{"norm_place": "pre", "init_std_up": 0.0347, "schedule": "cos", "train_tokens": 581200000}
Each number is 500 + 25 x the weight over its row's rms, rounded and kept within 0 to 999. Layers, rows and columns count from 0. Numbers have three digits each. The size before them is the row's rms in percent of the matrix's.

# layer 8 MLP gate, 768x192, rms 0.0705, rows 315-363, columns 0-95
105:505474502533490488492527472489483495486497504468516523515531498506474489518476494511548479504509491519482508488530500500520467521536522507413486494538468495526497450499552510508523550496510490513459469510509524491495541493517474456474462519486517517423448502510505515506514497520514526502
097:472502511524512497522504531490528497501458474537515523471493535485506483485509510510481523454480487506508485514474504513516568538500488495540511509462449503470526480503476476465511512500490526493554484502518539566514523478479473506493479547517504488561485503499473444483482556503515498491
092:490467498474505483486502555490483507478523530494508453482494497506528470499521490515514493506506484565513501548458509497486492493476459486518520487521538513497516481542452499531447512497489519521469471506522498536543504490504491562481489477520488533514509511498525464469514485485572490494
090:503513475499530457507480523500529468522503486505515541476488411521401511480488512529457473456514488482513477471459501528528510474510521557448521467488537491492495488521557498503519497469482535520526513509514499517489500484493497539503469521495509470483504475511552482488480517492506501518
086:505504500508488514455532516524528480520456504487530469492505503520546556494521480496481520543544492486491457478523480471451524513496478484471525483506507502412499524482515492506441504504481513493490499534489513528467495525491498506510461442487522495483544512514510503472466507508493504465
094:477524458482515509532518459493530509459541543497503548489503509488479517494529501517478506529500485507502470483509487458507502536491515536501468480444487489529508476458565475479494510497495465562456505485497507518472507494489503487482519534494513513454529473499530467482483503524463491518
112:495489510528470494526503523557483521503500528519518467504476534484470522498554509524533504482501455555492521495493500541449473463468480495525489493474552515532503453527463535488500475484503519494542472506531544536519506520502510493492494474518450496504513486517507455466487481512521465497
095:486481526479466532528508543499545519492494534521531499519469492528507474520504519510501509550491480517513496503498479519510480506489505460534501516571495528490529499465505509479490494534510504485523487457491499531510477500534522499496508474480488479502495490493494476484450502495510494481
109:523494500538491515533473479476534534488508503456506502489545497513483473498484488560515474517479487556517508463502505531511467528480555443474518513475509473499524471539495531509515504491445525526525516510469526502493518496485498545495442508499516500491475489502500484512536497502473505513
097:526519493483525522470470557520506480526521488507504516491500524511496483521485472496485500512514490548475538501519507514508525514499509523520502538497536483524502511496468491499523482511482504504513492463478507537486492502493494430517520486527525454534439493502567528472485521512483484502
108:527504556532496421512474510482481510503466544450494475514527508510530505479561495539508478497451477501529526524533513489556526552467476502491501520511487489473530477559440478534491506521497492494501471529502516499474483508467466519520537513531471526480500541509532459540503505503502478514
104:544468527479517479484497526489544473478523523522517508507513464501502512540467506500532489509511476487491491512488522475533449541525530464520493510489472490502488444524538467501451501484506493479475512517506506502465498495487470531535493469532516449500524494544516492480467495513520515532
090:507490498507529497504485505444516503508513472451462482489524452518474480526497440493565466503467516509447483507494505517499474503507517475501489522504504500483488485518526492508495515495479500493482488550507446512528484504482481516474492488544494475513467488527490467571554480513523525525
094:517486495529495483486506511485498505525500502511501513530509513530585504523498526517466513482512536470500481489435505540482517491452509513525505491492490531473481558460442532552484496500477515487530482503527487501498506500502474562492509560509493508478521484492494524475541469501497461460
098:533511461513515506507533481469490483552489510497479483479513464470466487527476504510458537477506494461551488480488512529474504462524530526491508503461520466463503519506507484474490470520491526503559532482526479489488538507463505501496459575504449520491539504494486532478574471499530509485
113:459518476512492500542568488509499496531450499515491521523497544487487524502523485497511510483529476536517516452536474497526504521514486526460505504493548517483511498531513488493547518514536513511476474446513498554477493533488536460487461522493494526494524525498498512491456479497474511508
100:514492509485458470554471501455543514508509499499493527490499500529557528465510495520479499458446491517524496498521531493493509484502485481432496490494512510486523520486510553509530486501472500502474491491480531492507507487526489555526451505471468523519537504477453487537513513476499481487
091:484526492531511475470508464529500486485515453507479509506500511536497461498462459502533441510503468510500509502475526466478508522456496499523531520466464495459505519503445525530502479494508478500539489494515478518500444513506489488500538527524519479530475507507502505483537500516512495499
098:497543543513471520537486495500496509564458535498461448510487508506511474508525482517493526498527476500497514500490494490493513510427490496501487491510536511460492506530424507537499500508507500539527481485501503491517495476493541509458516510456476511483562505485523521513505478507508491503
092:497476507548516559470526528512505507502536496518501507519490525504506524494480488466503471505532499503479472508523535511575515457526493511478476515486505504497495501524490496484506504493486503497537479495501526472479524482513552476529478484518482472500480488508463452547530520527515526499
099:497486478498501537496462536533494503535489505519485493500503540529509501491511487486491527515487492474504481518502479452457541474444474529462502507507517482534490489486456504522476512533486479513517482527490473507496496485507474504520443518466472493535483539504508463524508468501494499476
103:541436462528493545481499483529511487491459502439470463496493499535531517519543483485530552508505498489499510499466480519468498483490469469510479502502496447492468485508485542496514509539494476539509506535497501474516537489513507489493525461504476502466520508504483468489529484479508547490
097:508494454467500468541457479476545501510543517544508459513467524516448495488527494465482508481459520499506493460487503505487518503488506509485500519520509511494501519507505546484522481473470462495486476480480518535494462499492482509492465533500485516503466463490484521493492481507518535493
094:513485478477509512526465528526512482513532526485505461490524447478470472477522488547504458500483472518501521490467515493522465497499498488504524486520507447486482541517557512513512467477538512517532485514459525518488541490513494500483517528502499491515434492495498513473489476473537556521
093:477518480547481493522515512500508499429487550484498475480514464499464501462509497506527486494491505485522527464452501509501515453474434557510513499511502488488524460503486490489513488495473512514492525479514491507488497503496490521487543455469496534538525505477452480495561471497464466494
096:535514501523527529484507532514522491471495517544469493462500479524473529558505482497521456489501471491554490492467512477471531479477506493526494508506493516529513557507517496494504479489493495483501482453496489505475492529491515501483492481550521518534494498527519512470463489492514508489
099:554489441532553500485516482471490481541541506478514496502531456457496473502505503493480510508527503517484483477517510507478484519548505494492506513529494502520506499502525491497514526537550508490497488512526479516476521459520547544522449453489477470501521498512505485545491471478525486507
114:509515531505501488525529511529491511498505508534523489504514510465548522509520480512482509486511519474484507511497484499512555449439483504488491498479525482485468523458499494478477481495543496517517508512525502499477476503521552512524488466478496487499475470540509466489471484482489522507
099:520496502495501434530493504441457552559449516479520494521477522490473480484538506525539507548521464523503521489532476499495519503463525475472478517490521502495509447531458513489507528486470542517462510531491505542517486509474497515538453536479519516465502516527506487463461515508495433496
104:444483474492493528556484530487542492526441486515510529448489496517528504506494505505486484499523497485444476482513524537499516491504486479443531519518472570494520502509528501457474507494488480518521505498477492519473523492472499521544481462475497478525495515503469455469529511515503524493
100:528491478510504459489537475517517480487478458495492538556504524508523506486512509526463487542482486500550465418475505510510466469546501504478488513498489543474523503459526535489434517499489522478492502507498507490469478511488493467497478456522534506503475506521543507484447500497453480560
099:486546514516491487495495515518501513513509532516484540489522526480498458518516472553516495480507501501488508508542482499474489523513516528513517513526519484497477503521464473501533491487541486531485499495492492538506513505515479521515525477544506478508506510478564491499459521472494522517
082:491493508528498481502494477500517487569478507517494495484489486527482446489459455467485507547518515517489473517459481536523486505500486510467495478502514482513560501535462449487530509498501490557477509518515502463510503490528509496500485524545555504494494522495488513476522521481490489522
096:496484554550501499514479523446479503538476497480511499474478497552524491512504436504543517564514489489497506559507492514465513504530514532512515507539521495486536441521496479535503552499485546531523500456423504516509506487490499531524509523512485513482510529498522462505507497485508495515
104:522486501503479504503485499518495514469511547511521459530532468505495517502480517513552542509511493513507567487570474518494520466521523518539526491523493508516515501531510457505514494489495464500485480478476464513514487477489539508466490506492521513526493548531564509536525492501479493489
098:531504577536491493503503502468487512470465524525484516476485466522543457505544491478452519476447480477527496504490545495471515517517497523517492510512498505507522481467443491498501468508486496477539535476509473508463511486513467560499520502460521502514482514499576466437455558482506496500
097:504533476508486486490478507489495492561458496493502462481504513508526488470502492531544547463465500531471529500529484497467464480496498527525497518516477467519494502472435508503553498508519523514495483511501509486492544510508508484531467526534473504470493488478515511454529501504539514488
093:574490493473438575491446505533539493494469444470501515492490507512501504494481507487505524515532499497485530508507524470524499471469526486484477500500452472484465483479503488470472508536500519544560448452524502482500508495484485536504498522513500438504546519497492517546519509535498490512
096:531500521514518532458494475493503469485528489491517554484523514495551496508494490472525516504514492490529485476494489440525574496508551506483494511467491490502532492476516490519486473534510513482486526506469516509504514476499512559476479471474549494460462496509452494536540560477467485547
095:536486506487456522505521509486530472546516513465506538487497462507543498494507526562501487516484531495510523476537505486511562500467527496466508510497490482485515553514522480535499500506493560476485489483502532478480552472512514447541527508544498488480523504510486504429504501508476492509
082:488492450500535477501541529544541501488489513541464557511492525515470513523446521508536498535512504525454503497519450447515515525501506537477523487514492503514426501476524468529509522528509518501483480474482442531463475534511487492472499528498521519487461497460523491508474504521513524527
091:496513495491480503500473539503523486527470494501469540459478496503443511490508476513536531469480489504533487533482499482456472526443503497532506507478490490442521477510518449500455483473466477522495506503488553485476528465491497513519529497532516488486502520510546490502521504500507480489
119:520548499504492466515514535497450499436498456517497526506477499499437490517519491500500520470463484493537497475469474483484552533502451485509499497522528488525491492512479475520490519517504528494536498501549502525471530505507521492488491470483493484524539540488477507559455573502553533477
102:473497531515505477514484496513503514489513523471498588516465528490518457463502471529545491495492536521543530461539535509527495516475521527534494535481489527500501510549502520493507503459494472498480508482464507541533468501495488506511472566508477447493507488495522496476447478497502477526
097:490529504509474501512533494505492546536530487558510494532506523475513504485518487495464511503541526462494465524507476463480508512454480479503500508519521517490475529482443520525518473488456503459519521470503509466500515508502537520489482492487486519507529516497507451495544484500491468500
110:482501437474522549549496540486522493479417487551486506473499499492494469494539507467542471497457504486495506539480485494492553529490522490498491497502517527482492519464496445480477528484547501485505484439499495526498491503511505534517515525478499500528485511477477475522476482492502491497
101:527503507477435498481478509515523487471469484513509451517491505511489487485469503476482476518543503498480460503453502474533525467491461449542491495482504532468507508507460503469473514499457518503525526483540517475516493504517516500479508443522501534504516511499472459502455488504495520488
095:542500463485517500498540535496495486460515497532493447504498489514480512533477516506538524513486539512487463491512505517513525482505480506513521511492507480478497508516483514496540496472515520500439517485505506522510518451503489496425495499476471511543466517516496474535538454509500509515
097:464472537503499493457514502507489489522490507493471484518499532506505467529520483474508554502495495524545547477511515507464535471492548520500505492514512471494522503487506500500502519503449466513536526476423497461469504516503515504523525525496512511478449470523519490532460503484496491466
# layer 8 MLP up, 768x192, rms 0.0645, rows 315-362, columns 0-95
096:496525512502526514515471515482463517465520474507477552495509527507490511525486510486512497455471478526489533482504520518482535460508508482502514515474436468520502516473506485486545462468442534520518489533528496544551529503498462526500445504470537498489478515466475488478512506502491503521
093:534509502522523523512469513518514526496532561455511538471524514504506530511510500514539513521458519487520520524499488512501457482475500510522492523459453544467481460508513493491522479451506561500492508515494510545461516462469489562503473499478446454510497493533472473466464519489472488504
095:471547484557516470510480535443493503477487518505528465530486519488486515504510498479481515506445489500485536494503458519473522472462506465520494517538452483502480490471459499549526501491527479489514499497494476489533511496496516483502503503509505505502484500492494480520526459503502513545
087:464482501493491457526491479525530484492516536496484473500495531473532513516531467463491518491490521482571479542532488488480501505486482529499525501469496519497474486502480532525475480515506520455511484469529495462479483505541517479475529523455469501474504509481482494477550506481471498477
092:497499485530503470486515495475466519455495487506496511520521548513458502528524504477491493495517520534525499465533503530545477461551496532480518523442523545489511517525520535499520542507547550455489477489539476499494517506491540496485511503500508522471438515523519493539504523511512525530
098:507506464477473536500477484514491497459550495443527520476503457467467507435469487484446511510551470487487501505472511529535478545525497496448471503484468488516482470503482464486499475502495452491478506503539511497471495477476476519424500491492478526454539498488492524564531498512525497516
108:472534509515512503476489524508534483501490494510464474514480504521494507492505487428514488525493488474527465509485531456489542508521521509475527488479480469465499535489509468495529514551559459477496465500492475502510510488505486473515500535477495527493463486527530501524519494509484516540
093:503466469513493499489492524524524516483493496522517533518494534524507526515523532500484540503502539505529492510484492521466495526436472491518504512537479561484529460499504514510499500514475484512561483543543511517492491502523503509509531507484501529457511498473525477507449515475548502496
100:469525515514488455509495479485500516499500485487520512471530472487522470506468502541506488481520485534493484481490470557487517510506503495480506501495467444522481493521487510557513529482481513551527528502461539480544484467499504506504461493561506480520453486510514508525503493494477501490
097:501492478493513508506521523493495467453495499433493537484520451493492525508525489465476458501460489462513522465555507482508511527509508513486510515510467450480517486475496501463521507496528516532480496536574507518495522481478495505460538491460433521495503512483480462483499498507507498512
111:499520462517475474480519514533484468504536467455527479494488519484452494469497523458494520531531511485426490502443471538486493486523540517510497509515475566515495458508493528479467494442537460476513505470532505512483461499509525504495533494504538482510539518478483503503520526521500487509
098:485477469478474524473459496476498529493499528491484502515497508513476473476513511466571447491493499486459542522436497548500498497477494493495484502500503535510460494492481498516547509498459486509487469493508522487458456504490518561488537473520534509487503523513495478483473505501481453490
099:498498505522463518491504490507524513511504485482515501490492502509498525464493515475488518460459542493476484563522498545470484527544479498509498492526528530499453490503537552497506495485509508486552516501522529525503488509550523531466530446485501515484505484459481480500538487487480497484
103:560514474468521491523493496520505521535493482490521500472511503503515503548508490505503538461469523521505516484500518514514482519466477544482495492470466459504503482512490487498511528514522528528499444537516499492503492477461467471507467537494481491447495466526493501522503535520489521536
103:467544487571448527488506495545483460515462490521540461504505530478502500508497532532472518475474508487487476511470485526509553475499491489512469494502514522468466558539474489474441493516506510466495503517516478470505454508515486521545460567538523510519470501482505514514517524494487525498
102:508490489500515506510517495486504461506484463529497507513531506493504497492514506499550482491540550452556505482496499523519515480501490516511510517519503527493531515520512479470492483499550499469505454471499557545444505530490461469485436542477449543506506543491513539522483505489467518491
101:479562468517510491503499475485527510536510541539489512514500531509466452530506517492474467495479468536506507514489510492508438533509498516496503535501493498526495481491433495527567527505479440506456498498497498495532498476501490505487521498508474518531482487510523504442532546515464490565
095:509533529478487491513484535517499491553509481478490457508509470489450480487491484509500528519512562493506508488475498492493541459507489452481518484483476468506489473518513514509479480500476465509509489494510516509518544464491494535509499523478539526517510508483472506534487467509517493490
094:499479508422495474516521463460526496511510543555511509505482504465524498464470497515529503456473509550480499503518504472515501512536527500482541522489473488482521472482500460468536509486497474455458505518508490496522473487502501506536471470479520470467495482508522504488481500494496533497
094:523518492501501515485518487503487495505528481523488559475475513484483530487485481502482520527528518505528499510496519514503496470500498495504481549511497527543501510531524500499514482517481470512461473507488529497509536485531486531532483483478490486444509502498500513483541539492495505485
105:476474500544479511516506482472495525555523476494478496490506494515541534472476503498454487483482502514516456523526500535494546536509494509462488519510493478517496498516446487540489493514499458489525499511490526472491574491495457468542539514463480516494520517509465445504506526483493502446
098:489510495473492526499481485514493500512536518475493447472504515481498478511527493462499507479476468491487509504519444473460517514505523522442466493525484505474486476482503508512520499486482487474482487497519496510519418473518517463480526537477449477476529529476499507546539519492536482496
101:550515518494525460506489525463476504506509505529515463466515525472465534509531489527523433499489538500551524465529460511502489492518511502499481502494515483516502510520492539499463508496507467487452489493479487493480451485497504467534505510536502492480468518510531546479465504499479562476
098:463545497484537490502490535526504520480486536488488486528496495522487499516475516493456532501475462502451524512501466525486485517494499498460484519519504534533474503470501540523417474489505501483515499516516456523531486508497511565507480467517468542495524473470514459492547513527454504487
093:517531475528540482479497525516524493464497511490483531526518494507537470515524496528494460462496521504521506503488499497478488451476496562485481491526461530482476497492477492560489512484462535534479520506532485482488473512522544558517483515512522521502465557490500472492537498492575498476
098:528464528484464526508501477541514474529483531501513447500467520498477532494524489519501534537505482496511511514510471546495505490513458500496508483500500506491490461490475515480498505493503485474475482480518518530460474522546537531491504532478469497470544478521523457475506525485509483481
101:473514486474483501487565489475495529484511492460458494481504470503528525512485514503535511539494508492541495503552516516494450478529515491472476479493496511485508475508549521500564535492499481543454523517451514478535502545516512520498511539515511479443504482502510526505515501508551528537
111:495478507521532522488492489459516481509506504528501481471498497540458512534504528452474480510493447511524475481510508483484536520521528518494502494478466538551502490484507492493497521516472538539489483451468428480517483506488474482513522505509529548496491531481476529526515505518459546488
090:480475458566474500506484504463489504499507510480502490516489512479511482510486503542515522548509485511506490493463525471451490499517477465483481507522473516458523491512485482502513494506505515502468517543514521554507494504510479562490474509528540543509506471515556504422514516480517541495
105:560517519534484535476527483463488515519486481530528482516520480507494508498432522506535511522515489481512492493544533489504490485503535491520486534471477543448508484467512509511496537508499490500482501520469466488510495490507501507507503481460508521508456504505493467492540514506490481559
102:533466477496474529518529454478531477465487505487502501509489496475412519523497538502502528509487511492466497481503488504519467518534483476496478520509502513453506457513490488454468497481493488410510530546529504461487503492517462485464488439504544504494536461497497526444497532491462505505
098:482525469524492516498457512489512496445490554512499471505518488487451523579510495514521506500526488488476535489442499501494512535492474534485517473490479490504486517509520497502535508487517472537538530502485428479515455537503467496488520536535458456495506495504516446517505482511561524508
085:493473508503506456499507475503490536501490506513510494453485463500524503454496529468547566560471500490499455498528519506507506506481493504453494527487483509475510511465468503494522488476494442499476499524512482512498504522530495545516472476484490557500495467481468498510485460515517463529
090:517497454498456505492556463482531525509456471528501504580509508484497488521538515527465506492496552482491494473485555504507500513443528496506503519482476520490478498486530520468506475522479487464508483503554506486523533532461503501549513548454483531442499512516453520492527512539525479491
095:519483450528510522522501466481540513496487529459483515522497495505473452495492490522531474508543485475468482495500511495522482485530512497490483514505459532501496484516511478490508505483509502442486499512507509490548486522484475494515538545527508502501501507510549540458488524543469516503
102:485473541512478486485498482489494521529521510505504506504506474490532497490503493495485471503545503517504520502497491514460521520461549507522496487507506498493509461488460504466467499532511470519508500476496500519538441517514451475498495562475492430463501504490475520524495447484474489453
105:452502469488482511484500483518493468494509453477506507461508465527522509480479525534480478502529518490508466497516516499496521407505447525500495493530475511500502464521496462519500506520520445514540500476482505496467475467521491522539484525503458482529462474487569456510478456486483468459
093:462476430494497471544551514489488525527499480484519516501489483492460491506533465504502474489496495491512472461535497533476527503469536486477526507497505485492496558469493489525524479479523480504484490506509519499536500522493468515509518501460465504512497434498497510480536475478497491476
090:505500513514523534486488517473502510535485478488467504474485509502457449506485480526540478534554531516476494515512494481520497496475532503486500507528487499521487529521454485500521507499518472495490481508456539505495508473525482485548495485470552452498504515512521504525487475508478506492
107:489503516483507520489492495499461517518519507522507564520527507482489507460495525438553530488516494516499505503514493521474543487506489530456507483547508543529493478532507484501536521490532475467515523508470459497493486513508543506476472505502558458493464490499540486548498512468512477531
090:543522545509434493467471485502513514538514515470493493480501537503529504477509498530520524561511547483561493476495512510452469495524541477536492482509520474515501523507476536534493495501481539521499489536502494516526542507526522465499534485537483475455495511529521517474523508523536483502
098:527497498512506508520512533520549466500528539454529454509508487532502496493491512447465486487502492496500530499482468511531523501518519469515530516455476477508467484510492496485505504505511529478503515515494507501495516464504538522523458494497476493524474492494479480510474455480480470478
119:493510556544487456499476483524505507523491468498514501485510523527557492493492487502497497543500508513512497479457521520520503502437530533528508504465474517525469492477502461518471509505532522537516497488455509504532507538497510515528539530516454520514497499490465470490508494509501475527
104:516466497491528495440496503542512488496563499442501531469496503501496490509490529500496510496492455503496524492503520521521465436516526560539523478475513512467538482519529547481455485483491511512496524491523493470518490486491506505483501457485480511485519511496496480486478531498481475507
099:532531530481563473464478469531498500541498469485497500461503496548419512505490495497474473515472488493527508526482517529476515484476509495476494489459507531512490530528464454522497493504454479503507518438518482540490530505498527497517509517459510495477487471496512511514541512505509482552
111:506490515499496451508481518449492530458536526486502504515503523511516517487525489555480504493502502533473482500509489518476474539500492489533518507479522503493508504474512513519512512484526510503538499495487498543513477464507476525519505424526464544496482463501532506465483489496485480498
104:492510492484481567508488479474451477504519464524491535508496467502506489458477473447473433488479482452502512489499506534541497483547504500494490510529513462506462513473523469493512506501533510497511501459516499469496530500501488461508502496501511542463503551478488535503529496496521488473
106:483497467474499556487528521482527483528516462524438508499493469481460508501517486489524491494491483497488471522497483519529518520528480491499518486460498484524506495519536474454509480547521504548499466520520483536498504521540504528527491539493497500533515520528459523508485491478522509493
# layer 8 MLP down (transposed), 768x192, rms 0.0663, rows 315-362, columns 0-95
095:501487520515518470451508557538514524503466449510515479475473487524534468490497519491455522551530500557487499513499498467481492517518490512523466485517465531475578511483516507502533521454455509508483488442508527509547476510484453452537466514545501528512502488471492510453484512517511503487
098:489519505537502495486538466465525504446538516502528472494502489481472514496524470534481515473518497525487508481504500509490480503487491549486503508490496483473479494495495514515464526510506544509516479519497513507477517484512514511502496450506477511482494484509533525459518531471473486469
103:522576546506520508467524487485498475523525486495503525506516504505510470510503486484539540500461511441519533496535447523510513489495507434521518478495490477512525508507525515516517490526489485514517500485443521530501501517485471459450528530474501479478486505487492550521523480521497480533
094:513488472455476501489517501491466529493481507475489511521486535501480507497449523544503546549461493470476480539451512482518545459462486488529492504535524520494476504481501558454484470520528439486500509508490474478473512496501534446458471439503458566494494499501490503546509460505510464482
094:498464486484502454507492494490506534495449507491504498536473494521456533490505524435508520533526507527506460509473506495515529505523511527521495495523488508461455504507498527496518516481551432439542491485473521485501538501521515512499521482434485517528539541502520517510507494496519457498
104:501494510527520482510500471516508466503503521488485508508517501502490453524493492527514426489517495501494493493532504519535474487523514466502493503529512582484497484502530504512495525477435459487490518499519424499519479488500495499454456512502491527488474501507483497535470496515473507488
100:531485525491525548494520538513508494492517485470509530534538495519484477507471497469522522490469533485489573491521465547531519477476560500536494501509475494496531512514536493481518501491548523522499485469507548533502534506495486424520500482449495474510524515520459529524517478493479511520
084:446526483519528503489479470458485481478465449512481483482524482498498473503506475538458496490508509488492455491528497469517538469556477493469501503482532489456522576503476490472522507538488497507512483468509529512483468451476485498497456515521537533486492509504467517517547524483504471527
091:510490484485491459460480497524451508470466492546494499436497501501518497505502472485465524479505490497478528533481509492511504508526498595498490477532505517474488487518505559507478526496479502537509513492511487491519490513488490516531528517524491495540554482518455482516488495454487496478
097:497536495546521505508511471519504491520477493495506551502529474530451490489543518469506502559528501551537524523482499508516485505421505473525482510475474531475507488472488523525529428559532512475467515516510528470498532530509502502537520510507527481512480499541512470512485487477560492544
107:488503484473534533498485483486492496496555460499503504526479494476469497491490506472539549475534488491486492519428497485507546474507481477515485513549520518532457505455477565487500499525488460522488497498489516541494498494496511505440491477466523464531487499500505527477559508507521509506
106:489491465484478504511521502498494504527458502439520557512525499508458478547510503458456498509488515461511539496492468522523531483494536508478497511494474526498527499524468511483518519537499510523460479517494452509508456484504514505495487473542475534479554494503476486510499534480511460510
097:519509553494552480507512529504505509471520498484495458519494478513499579502505497462472511530502494457545524456485577468491503458498520528474521495510483507485503449487463503484515522548493496531462487529522468543479474491490510467503472467474488487550495483497467483489538491487491498470
103:491467469480495515509493557509540511432482517469514488525492509481532459490453500481470495487511529478489491536512437516515482473508541524484515533492505497528493562502483518527498519469545522526479497511495457463508524477528521482513538490512516496455534518492546450462492502512512499474
110:557502514469477500481494528477526520502481525521455516485526518488490497507522486512502508500483494469532478514513547540520510534463508483474508493518466514475533526528481476484469472470473527551486523506525532500507515495509523517519515533503522479563464501513474533538507518466461503502
094:494510524507509510482511470539505478512517489477470522479507496512493466503519477500520466486519520496581449462494537488474516496502536556471497480537527508495540538510510495476523495488495472512524480500513452494494490501514482461498442495508520570451487492473516501524513506494447525493
103:443495463474451458483485481477521483502453526563500528478510544512502489528516492451482503552497487516553559469520488524475472485478528518473502509492490524465504529527526486495527495457508476461486515492513510476490519524510500526470497487485512483513506492493500467506508539502506540528
100:464566516475529512494550502552488493510507487499511502520498511463508527488521509470512476472517479495502526524451452474489521487477421527472496488492512476472528513576481559494485524461484480466497494515518490512513468475486499463515502462505502495529510492507494499541499481497548493477
094:518536508524514505509555518490507491486515518485530481500519509515556504495523508463474506503513504503543493455501471486494521520499536528511509511516501505512519483517512495515468504431463500479507486523487491475484511514497503506506487490468592486504477496507521434546501529491589502494
093:485541498510469499510529524496468518545554506486495520472508507511506474483535500490544485490515513416509459488503533486509445444514506493469518501504464544504494505500527483518516481508493505466496523522454497449513545468499487511516529524477503472498522477496479535483478521521495501520
107:493463550526460457491457502500522517517540498492463489490526501509485546515473507512508520511508485465507497535511528505468476466508461474490499494502494457524522450500514498482502518551537516540503499519458458515497484489492529500509533468492514526462472476482503515489480557483488473530
104:532501473497472480476460522496479510535503490526509517479486540485479511492491508548490465486499527509526455527490547513468474504475503485476526483505443533535485474497518463545451474485493503505507508525509524503479507521513508515528478469460493469518507530480561480524516481505532465540
102:502496498445519494494464482502497510509506470503513531514491494469485531487487478548496515461483553515542483474484515501504455544509497496502503501513502539495517471559554506539492478462512518515520487498497492487526422476512486477489502461503510490440461493492547489517478507498473528511
101:540532479529482497489503503497479511475541531524480516477480521492548484517461502518484510503471509495455486484517523510474488513521573467492506492524450531512476495490516508509512538564469488537494505491491472520548504499495479499463490504501468487504535501496444513550495495493471536493
093:515495482502491494468496516470501483521527520501515494541478491496491522510497483531483505505539505522513463507550493512526467521492526469506479506537494510510487549501543501529498487488486479536511500469565530536528532480507461534497466481501542525460500487540520476464495543548458480475
098:534497526528514516471508529485521501482524533495485509554477522492532509501493488511516473529461539465513494522487462498513527517552468525488497486485480557485533484538482487513501519489523476505526486466477527486520515520503501474517535511511426486516569493515506516508501476493444531487
108:463539519551522550505506485506502494477486537449503454491528466494510509480493499512521441524498507474493505521564460527523482548471452496537511492495534525484509471508472538499547470527519470482535502463507527494550504510499513488481541548483486496519465501513510516502532527494541519509
104:489518521464507482516495488459522498457500492497475497518509537505488536495510496498452497541491504538534509520492481463478492496449522466454492509509485475543474518509452466504497511538510512478537489499496432507509506466511500479520544552550499488541499500508527497519510498518477462530
090:474502495479503512502469481538502526494512518547502482515474520487554488518510500488472468482514506459522461496488550476491533495465455497517522517522501538500525515499510479499508502501464519482505511497515530492501472473498503558498523550511499483553496494525487529483490560513541507523
108:450540526465556502551513511490524534546477529467524498541520503498518498480489510494552483490510523511493494537506485474517499546484508516472479499567489540505485463524521481512499510460488490520499487519481471542506495511526489523495511505512452496519471510506521476459479469493522563517
089:517529529491504512517524463506516474531517477448468457534500526537500502505513491473489527487503534431480530513512467481470499509545519535484510474513486475504490483498495455496497529455507485483539544501480499498501492488483492494504548541520523547518533537511489516538532501513464525477
102:475484533524539525466478472497537513487477510461515466515510465497502505531528495501471527520497494518546495470501569482534461493453509488498492506499528470485465514485482510483480531518550511479488496491512509538516529510504530504507501504470532541481475498511493534498497543507501506479
088:484480514506504523493501452515472512476492510494496513462517536506493491526522515527485522501442487520505527492528460476522490441437523497489469506460476503492437502495514508492492457448487511528493509468482435516467526547490474463514454513515554487491484472530469485518487491502506462519
081:464531506509493496492560505505522518485493535534488484476487516514526490519502533514516513515452488499517528501531502490555499555488524521487460509536499505512491495525506520533528463499515535480476483510483490491514506503466493457515518491502471502447448475501451512483519499501551524495
097:494486526500533533450521502523498531521532529481522506552513515508482467459514507533512544451513478517481478512495524535517513453491492469524489506527515508513490492486478492526530507588493550528495492493489548567502483527480504461518512459510507509495485518485532521497550530520495528501
095:485436479500515523479496483507491493512527470491494487548491511515501520513504472558491527504528467487482497486475519474513505473530503511498512489517513505520479480531530444459497521578536495481462493522483508579517474495486526505502525506512483505484498488495466480472513485472488485558
101:506519544535538484499476464494507484548528504556508491535484515495476468454516514467507534559497491518439532480497474493515496520503497511497506498497497449507519491499507532454491519448502504468528508488523517536535497493508516554490506498444546502505514475513470533513497513504505520502
094:462465474482517558533509502521486489515514476448512533547512434487505485512457478479491505509478495517535462541511481480482465503511491488531506489493526522503499514489487460490488542515529501455519493516496496547495508494497496513522509424516501467471502519497510482523461522503483549500
092:512517528503482471538490557498540507539471488507489483464526480515547517466506464524507477518535473520517482512484509448478455492483496557496495468525505546505503512481449461492523506485523528471510515498481549517484511501500511520513453510545486447513531499503508480506465505502494461498
102:525493482459458504438536496507497508480517505523481538476489507497494451503468509432478491500478484486502538459492533499488528462559516489483484485554548496503514527497477508502513483499473497503496497502500473484509519526501525498488500490506452488507484447482508471502506517498507511552
089:561535512485447478465536491529485478479513535502478497492513456525454524480482488482505457484495504450489499536448544483510500498441502509510528469534486505483486531503501506529528504521503522506469500498514527511541469497502458476514514467494496481514519516507513522553455499522506524507
097:475534486511540483454494507460489524485503478541525490527511446483484528476520481475538493424509527492444521466520480543499478475478461518493528505458509505481487492479496505504514482476501473470479501477469542475502532492486485499452475490470460517525413503527493539496512505490488497498
120:520498479507510487469490456488508522503510497499484506491510431488495507470465500545510545541493511457525500510526543525534491507522478475498476493516525489504483467534554513516467479546512475537510485516503504501488523523493478480522468459521507459484489484499502436542496489471509505513
105:503541455500490523459480547526488471523545503490507519512485509472436525490512496501494511473515493477484523479482455509423503525518437508444522502495492502549477487501504512546520509512530502478518490510527508514503482487491508500468523517469488435518478506504506533459523532504474534520
100:523504497507528509498515502472546502467530517521470525537524512498514516500531475487533454464461473454519477535499478500463525518487472493530489500532497498504444495531494486518513522517536514477512516489472458479494473513488468517503507498510505501532531485490496504497505481513496489499
113:510492513438508530531469497472502520533492512530498489523459525521498498511513495550503470507491499509527509501552501476448515501479471466481508493434556489526505483511448488471482474505488486490526499523485493505521543481494488489520549502480470513494476498513479517502471477512477450500
108:495464466469485463505468513515494509489520485499504506452479554513454548493573499519511476478484519514516499492496516503463430523461487508498526502469482531538471497510489529512523485484527480503502506531502549526497501516506499534508548494538497476497456483497536472517462485483515484509
100:499479469508503494501512503502522509487505543506507507494486484531547482521489483492527489518530484479486531486514528456453501451490465544505478492531518509469487439552496496499526502495476484533490509503497491518441460495528544520474516457516507498524472494472476462425514538521454461486